From a checkpoint of a small transformer trained on Wikipedia: RMSNorm before each block, capped logits.
Each number is 500 + 25 x the weight over the matrix's rms, rounded and kept within 0 to 999. Layers, rows and columns count from 0. Numbers have three digits each.

# layer 17 MLP down, 128x512, rms 0.0624, rows 0-127, columns 384-447
491484523468498532501453511533471532523559499445497506544500502491520494476510510492480493500496445514516500508498462498449576475488431490497498486492496500532515461518503502517470482522508501
530515462479478519509567496524469493531514592432479479484531586489531490440499421503537462506491469475540498550505567503486510472543470484507483506512438521489498459507530480539483542512523496
501515480496453525467461497462514536522501498446485526555478539511539466508511484505448513471489506511514501539508465523501522451512490496513475464502485530488465494491523496488488515502520511
512499494496437478533503485499502485470471499525476511508453450517491503577503508475521505507506451473471496475516461499491485464605543501499482511496491470530481531485465524532478509502499449
475504554501544487545486496483504544455521497501500460504522540443495483524499495482567535495513481480520501505505490507472455492479542503492508499511483523537506515509485502464523508478502466
446478482518553523521468500565492506508513515512523512526480500527479502488512507507489520494471516509549507496540507513453485491480512465493466494540502493485507489514501484465508522474495526
486485520515545511497528507489489540538532515492562463522496544482514491578499498498545527485474526505494497510483549508483545507509471482513517476513512482518514478502457499499490508489515468
496493520537539506503473487493519539502492502510517507463465552480472479481488543504503478499495511509551501514487507515488518540452493522509521489514494512477506466498523515495477513535483511
510534499471547484523513507561495504543468467508536499524490477521476500494479506503491464461528499481483490567497481515471491535490492513489489534495528488479510509489479512530468488484517491
491471478482505476481553481499494506488493484494479487509489516457564503605468533507494545504504504508507488470466506497562533481475577586483488487492510489541505511517527516520546480475514489
511459496491490474508509522491489525542488513481467539494498511518473493460499465526469506488516487497506500486504488533546523493497511494488490527496527448502475497500493455462511507509509501
501486451474536489474549474471488483493479482490497506473535505468503493511507512505504461528492516529529497505465494474406510448525508527500505525487495511440472472517498466516435485529513520
498486520497547518496504489545511481481502454518514471498530469501509518486484511514528493483497525491472505474527458479503534443462488463485485529479503475466498452493531426524507460504514496
531526553502530506513492519525517494541538493487475519527524485496554520498516512485519453519486484516496505463497480489492470470492542521511519489519486526463548523498508481512492472457504518
504491497509512451476537515493530500538460462491526522514504514487520548480521500512492517506513504513516501491524493518475530536496517534492511554514503481474488510484532506533532481533491480
505494498488501511489488506537531500542479524480529461474523489533538529494496491475557552501527473495501505489501529532442513526480466501508481522488541519503533457508440560486478516486517544
493495529464492498487497480494482514505484463535509523453460433501467526511554489505486476491487457489501502537516527493523481501523473476510496465481497504515486483511501470510500491440456525
503529481501467531456530510487481496527530457474508490488501485536528518424517480493488532497524500498529501444522512528482525529469476512490510492488510531538486498489474540510485517496510455
493495476509549499524527508517471506504524503515507450533498512511481526465506475487566491508522487505511506565538520498497437510498449483504488522470500479507484482517503529518514524505503487
521503475505494496524507500488516523473515520487535534534506491458568463534494483509465472485464512507480500530491514442536498510497521484489499509509460548506462500486509484496510433510501539
512521459501523507478494512507473502510550447501456523543473488475507473466490460505518518496511508499453498481502520537463511460467474502506503506443487516514490521483485505486526481506521471
476507483483549521510475489502487524475505489490464513527543511503518524470497499472535491497466538509436499501488441464517505476501489460497450478522494525534484551521559505506523506514482523
475520539514511525491445498508519476469475497561500493455483530499488468442477511485519480505486496519497505504456492473504488484493479472491492517506509517466503499501498465483512478477493487
524505425481497528511487497506504499490505518495460530486515465506515473532482480517544485482458484525510500521435466487483530452496481499498506495528471548478511510514499482555473539524498480
504485474458518492523510504493534453518453552515517509464477539470462457591483494506496472472496519493510505482504523462458531544487497500494514482489493557539488489486508475464451459476513493
495447499524522511499524504490490492527481478495482525514515505495488455527523550516500516487523502518470502477524536527502482492481489476503501474521495457507531503511513482534451494507469467
526531496502494483493460484545489485497499504515527527481502554513478547408512504514488480479541490533448503544469504528481498484553543501499525502492498487507492550490461497467489477554511488
481571503531490484496536487474493529517504481513532452490454468488474499524490557488519501540504525501487499521468482498437482492513496498498551512508505522476549495495516514471499442509560468
513472498519483514494485478515520490528502486524555497475506478520473515620502482495540477524516486503512496499515531532495480487475493511513489485478490494485519473518499480519514545490499445
475506511510474474494489492535491532524517504488539505480543463503491509505490555540494504482480503484491496498513495449457516479452498439475506500487494532499515491493480505458516494448497522
512470502550500505491500479513494478492518475456499528469511493499541500523480494467453490508480480491565499538514472526475525505479491493495494549498540517495511493500485486498529527495484460
488516505459538506478526534523472513496503473495498483563491480532527491520510465499507483468514503485492499522498498471525525548503497502507502514487517467535461491506511500549493473509495503
481486513515490535511494519465485546520565490508499443519523458497452533517462496477491429474512480504541501470529528495518483448553482486504471477473494514497496506518522496528460494547499493
512507509495550491535511513482514473511505491497460476510524529485486473499487489502536448537455485481490502526526511474474501414508510473481499483500535454472469512514511488471546507550489462
503496473539496500471463495486487469527493477487495503468504524491503528457501472508501511502487462525454503447494457518485530483478537495508516518494484523557496485508498476502489441478483520
500449464528465515510511511492518513503470533493530518470529529491505493546480523503521514525511492501526500482517472506505515472472499499487524485474531483508478510522456454486498501545514493
530485518516508511505458511567484515446527508523520474517486491520485517508508545483467451488519478485524495496528474460525509546472495481507502505512481472489500490489442509497569534522492511
532513515509516504511512494484502462477447473494466532512496510502503520570497505493495503506505479510510502497465536479496513540582497493482492515517477526515520501507460472521480499521504530
523483495529489468495520470525486489497544516533494506470543494527466479501499500500482529514484506515485499483478517539488511481529475485496519484521488487491496549488553502469475481500496483
462539544510454477515495499532466496466501492531507511467471472521509544533514537496514522502519518514490499542527545485528505523492528490500473524478506513484494502503498492486515544515495519
469473443545484512509515478423492519465500482484493542489554525503529494463508493489475423518538506506483502533521502487440481455511485435499473502461493477478493494469465501498482520491515530
493499466480487524495501513513518589441465509451511509498492488513510469578493457512502522497535486506514498503472560500532540513474472452490467462504499505515512487517489527491522478513472535
484521524509542566515502510504527467478534516493541467502467490535514504471527508487549505512485510512536508521499504509508528468450487525492479492506510519525494467498477507479489502489491487
510445504486522489493479507506492494485460523518512510492487497496497484506515503485455506483475490515491496501499540532512477581507508504497482509496540484472450527484541416505532483477501549
469475495512529484530502493540537471468478490503475475533512459495501545460485508515524449515467486536471494508445460530510478508486534463524493460483470481514521512499523499556525485502514488
519495503496527521496511503500537452511492476507481469504467451554534471458490501515513500473540499526495499505470501500527511498513510500490487484496521524511507507481492549511487496526483505
468514483501507520532490490509493495557498535493487519500507458523483518504535481494547493523525504521473501531474531502492452500517490502511522496503480545514475533533520500498518496464500477
497487511473524542490509517499524481466503524482496498471490502513493490549513551504550488482498483500503498520466534507492466537473504518471471516507476536479490469519450477491508550502532526
464558512482522474523489498508486507490497477506447491460472468491494547438490499488521499528530513530506494521478538522475522514536489552491529491511489540498492513506410511502458501523521509
512543478550493515510514529527502514472506519477492497504538499525542480431510490499523473475550533487552495476475472507493513467496462476511494503448486508523518520508449503450460484475480501
534502458507518483513502509479484473561475531541512477495534504479466502470500556499550593515435483510478506465485465516541527524472463516518472501520453490522467504505508450539491548518496486
504491499521505486460460510456505486540498486527524484521517505517454447461495486497488480514490480481477500508529512519478520518503463500495510488520487494515507489503513510487527526484500491
497549533502526517511529536495493453443502517467494486471509486475545469531458512490512495504531487495538498487469483482486499484521458554492494476473508502487480499494502506497480500461508485
507564494541492548509487521470506547463503551483517476502487479513523477526500497517449493468492525516502500482494479518500491497556476493500492447469486524496468479495463529546543457514508491
445490515504550502516475477530470530514521459470537492522462475501469513560486499473501556494486498504516499479446505523487506519526478502494484490504492559524495549492499497538457502496472560
497471515449514506471568443538494501502505498500508516460502546531455507546475513508564503497473479508457495515469510514522509511520495471511514476485493530540501482492532529484497537504519477
466495509505510514524476514490479487528533548452507466515468497507546485508500473488468499499481496489465496486551513526495515537501482493463478494469513504501503504504491490491497484486483477
468510511495532473495547518463521505517531503522498503521502507500512521504516569525485523504510521502496494469485503485492481476508515510490497472500484504504553544504541475498526549501459465
501520467486549494476479491508503480538498491484462515496525515524514486473504532466523521500495522466511501522524506517466462448498533532491465502503514504508488476516494484529481456530471482
452478473529493506529453474564507507508484583523495477465495543512499484496501455481523512511493490527482507463509481484518523501492487506477499509499467463551531547501518480514546494478476527
524473510466525484481446485466478512462498474509531533505510565464471483517510505456484485513472483488494500489555514462511496512476492470522511487501497504475489530499421479491480466507526488
528476473547474490531498497527499476538444528452482519464492506522487486495511467509432471495508527479518502489549510519514468496508495467507494489479540503479515519505515496493519526560493478
501522450545470498492506483462512515536524465494505525474471517484479501507508517522479518480480511515505510459492553490559513520521484495497512511538480494506478479489509489498470467452467483
470465541480499514498474501516487482527537561485508515535511462523547565502492510523491494492508493499520499540481474483520486475556487483487517529502519483536488491477529502568514441500492507
491467530509459489466487490482530523491520502489538537500473514505554522466482522478493514500477478508504501487505514539551536532497489531497496479470468480517508512493565487443499494503522536
503513523495486493488475483434516476500499492521511541528499534509500501526519531505490558481499511513486496474509539508450442470535566470511483458484524493539491522486532500512492510512496486
530461505501510474496538520441522486465457539524504488496518477537549501474520465541478504473515491514514499517514509465518493489554462476475522464483506585537493504481519476544538537549500485
490512446480504520480463524508471481470536526490508520481462462504507477478487523506493509486538496519513494518499462509516515460510440478491502526470505484508508538490460497497490479533488447
525531502460459511489515496463508544503515505494528486489534501490561492481508491506497534463454553525500494482524507544537485508512548522498507489492494494520486492512494479523476536508484498
482502497518572493538466489503507502467470538524517497550484525558457470538482508488501557482514501502493497520492526535491505470501504510525529493481501450514481550496492514527495495493482467
490537461488528507468536524506499494532504486526513507506528494542471474461477527492469506462515510475517495505426508499479488512518496473516552525530479467491477515504467465496483500481499503
489509456487530508509479512519502537507483527497506530479445508524427483495506530499462475496500497533520502464493463510482493506490498497511510519533486495505480522492489509497452525506484496
525511531532478487490493492549477533509493454474501558489488507486528467485484497503521476509484531558518505512503491495491493534495532483516487521515493530476515538499485473491495521529495479
491492497510495462491502506523489506486449505540478594503534491510513495512500511496468534454496496489470497467508514492480500498497489531496498512506498481477469489478484523497510527516493489
541491511495528534509481519524494481486498510550491506505523498526471481436500479513499509457485459499468504519491454480496467439508481514502472509519493497484492498484492509538495509477502509
535478503504509518503502518505500504487479535469470511461490492502465491523504507494494583497492518511490501517530471488495553486497486526512467511515499476542540502497514495512516489497498509
502469513479506475531485498457522466496506516502470515484515520496514485507500487510502462516508520519494503528485503532510495531496478484488491458521506509499506529478495475474529468506501523
516500507451541484487529496502477546462479470487500521465511472500505514514493483489444518510493532541506504498534486475543523493467498535503496473480470513476529502498532526490497522494511515
489505510510488475489474474477513492533541498514520511483511523507485523423477507547537518515493477512533500502541463446467509469541500536504535525495485530469504460512477505486493499470520476
470479480512478489475468485479511480511534551525471534523485508473475474502493485519488520493490480510494504505538492501474455485504501495495491515532517503507502520533522506464489511517524529
505461495480543487505486500523498518511504521497480488465470506520476489447534499500541497508539545500499504517479524496540522529523486500498476508494523513461492512517505507483482470517491465
529457494463440526540454526480531488527445507507504520463508435517500489517527497469512514450434482534497503472498496497476504481502506482495515518495500520485539525508520508481531507462490511
469511517513519503506465476462481515470499462456456506512497536494498507545542489531482466473474486520474500492523491510499509532509486532504485522475469496462543452517504493512510509513499517
517494481476497470507517529509483511505499511493496428533473463502498441484474495456464487548507499496488494500469454459536467455515469502496551482529505506483497501491502490502508553532506486
480478521479440499527520505521498477436488516492520516486544555467464468466509477535484524479459539505487496505506500505443554529540527506488519529491545434541531485477489485474491474506489479
555480521541534520510516501533497474439530500506459494512530468537479454499500482485479468470498518482492497533504537503485465509520500500491483518511491496544479545493505505522529464482494505
517505509495508501540520477503490484452518545498492485520537489539473480480490469453439506495461477467535498529493464503531500521539512511499504463500477469471476498492570493518487527464492481
454542500519459451464497526538508479472445475490502503498517506500453497485487511492500496511476543483466497528498533507535492504462477488494487541505504471493489523499510495508514528500510539
472504495535440514470462499495514509519579476475491461484531485509484476489490489507469520496498498477483498446532504476476451508503482480465493492497494542498474522506510520515500531510525509
499525472502532515503534490469515508509466488492510509463486523490506501520514481507483511470540495505506494549530497519497460521560467454504528498501488502505499526489555502518521468545491512
476516498516515499499491518503488511494493543487526502490493508489514469462504477500522549477523458524469500513519481548474511512473502481521506502499462523500492479485475513499521467494547460
499528501485496470500478490492490515501513431502493470493477525481545541500492529503530489531485483470504503508461508475552493547513531519494492468525496514512479504522532482509522480488516444
529493488456496502515461494509514488484489517501529520541491479503493504529468496512481514487491527516498502523516457509478481508503534488502455502497479498518459480510500506514511515490498504
526478488531514461520459489507519495511503480515496508482503539506517487555504534463494512480499507492451498546488551500502506464445501483522476493521513455473481506519503520528498523500475462
520525496487483487513520474469434502477454485506531535456538425502512508459480513475492525528464484546466500464501486522564486498516484538495502489509449529511478471504459492502495530594519530
492524485431460457502481525465508497533543459489500478523540469528486476518514523502501485474481474511505501560490492489502448503487482543501472508487473524479494491523529494553502540522482535
443484499542495514516510481492492509578492533507497521522501492543472503494505521507461521488494479496535506546478470521502448483530452491503486512509516503493491498501554463465476499528466511
530497498480549487530519478539503499520461496492500539473508538535490471535485484506527544454500518487478493481548478508511487548450485490513480502499509517499506516478498553494521474504504479
499499523553590566505487495512504482511535475500529500516490500508510478517506474493488450478536512528527512506483553494527537524538567500494517488502501528534528508476499480517529549512528525
494485514476492493509515495533475505503540493501490544446490485455480518498508492495578503491540500516482496494516502507460480559506451501490477519505483459486503501521509526469461453531502504
500480499491567500510512486501504508469522520495501472513535481505518454553517487503554466503512498492478504508496554479504499498520511493496502481510501493507496568506549461542469527495495462
533486509457513500517500523488485489452500498517529520537485488508518497483511480533488483486501488469487503455516476501496442525525520497516526496501478503496483481506500494497473535513485501
540513469515487486462512490451506494474532514468501521487443497518486476523501459519487504507498444482481504501504484500498494536511505504498488488502508532501483509488495485479508530497481558
495453498492462488492494484523542532476510529474524526487476498517574525468528453526525547507515494481464505541548525539456514488480497481502485517519498506490497501493459459518527492440530472
502523481509515517508486502510510532494483489522473508484541465509460521558496461527487492487444487517518504491498469477471510470505529512505487480492477478450513490494570482460499488502539509
527529500511523491510478475536504462527536475461509497445492523515518518451460569537512521493493509497524500430478483483504498507504475478489514463491503485518528484493517534456497546459472505
512461486548506483487473464476516463511532480522503508500515467471468521533449498459506512475514466517458508485532511522498506462535520510510493502480499502488512507494576526501472500494481509
494504448469543540516543526443483497496505512494499498495490483501486501490500511505424532510529517464531498469451492500476467495502454529513491508491473557504513519496561536445509469500499494
515462480497500479490524492542512516442529561517573488502538505496528451522488518521509481531478494500550503473484479484470493492531529563507497489460476464491527549495491528489457533539510520
500455474537481536481482510508511501534523508526487516523491444508511528529484488467496488488514500500515504528497508509470503440525504453509487526501513472491516511495512516474538521497502509
549501487502545523495490492559489487611471515456516515481489528535519457500492518497508528497475514530516503498543536466499481501532473521494469491542505482506491425488454512497497494554455505
506517509541523521512536478509492497478459519498483512570457531502514526499489522481508453507513482509490499446465546515434509493538508502503523479511518526483502514507458526455517495511453567
510488454515509495451478508509461493501456451413488505524514488504526527555515503485505508471503512456546497520538496469492553471575495503519517482472501525480507504495521443503494534538527472
534523554496564479509519499463474508505463487501490475476492513480460533456483494503558483475455544509523501515523497502525490522520533515489489507502458474483550529506463519453510496467472468
531509537527486534484501526532508503550496494486488518511499511484513506555511517490483489500471483461534505500481552514510480513487501459510518539485507448512513468493537494516470510485530492
519488527491525554492494494488486522474499497520477532511527514498481515456483507485520486505536499475511492487458563473439490541500481478479513487446509514447462540511488493505519497518497496
506513471497467509485503516528501515502435484508496502509439500502506467510485530538463460475501542492454505504483451510497504530514513477500489515532506507498509541507510493497509552526505519
512499457482441504510507511506526470470495536481511533472473495546502485472494478476478479520477501523405499518491519511514501477502469518504492485500508530527499502488498512530498510469528514
512487499466451496459509492456521516484473512529489494517527512458483459494447519488462501495510503469493502456542494521529533517543493498508525479502508530511498528499504499549507497524482530
565510475468528498481455497497555524479493479531465489520498551465507457511494519510508479489466466510515494471498532451461508484451554525502501486517495492490498535506563444496535455540510502
482494437471464513492516514465493520473465457515498527481499517515530530479521511494474480461500460484484498513506528532504511515490458531515505501501511519495475491489513482474481532548547477
464476479485514482491475526529533515488487498528554491510540550519515454549515516491495524506538500465520498453508543547466485445532466507510492497522537452512546518481494494493458525495497474
523487522542579473470474502506477474505480498509460531511500512470537496559497492491503482499452492486492509520529508485517498469509489476496529527480534441470484491518537491488507448543484537
512466482503479543529500491465498494422512458517504441511553534510460482429504505513551454480512511523502499463523507514515443489474493510510512527527496502505548512491517522527496533514482466
534550558543494493519474501507510486473499505455492556553487490536519478505475476508503476493484507500469495491506528501513538481501509488496499469500512515459460459507475535498491487509494465
487512475510506488498487484471514436493534529507504497470489509463535515437496468495502431532480484484496501500527485488533486559491485508506508515495473451498514520498479535488503447501517475
506487541468483479519480486479510505473466494494518491490479506501503507456500500504478441477479497550514494579486457507484491515514532504495479514493502473476513528490537489473508496528483521
489538466465455482488507493479519452506509447530518520486490458515433524553479511538526491519490530477485497516481498543463466512528485500523478482506500497534487474501511505445498512533512484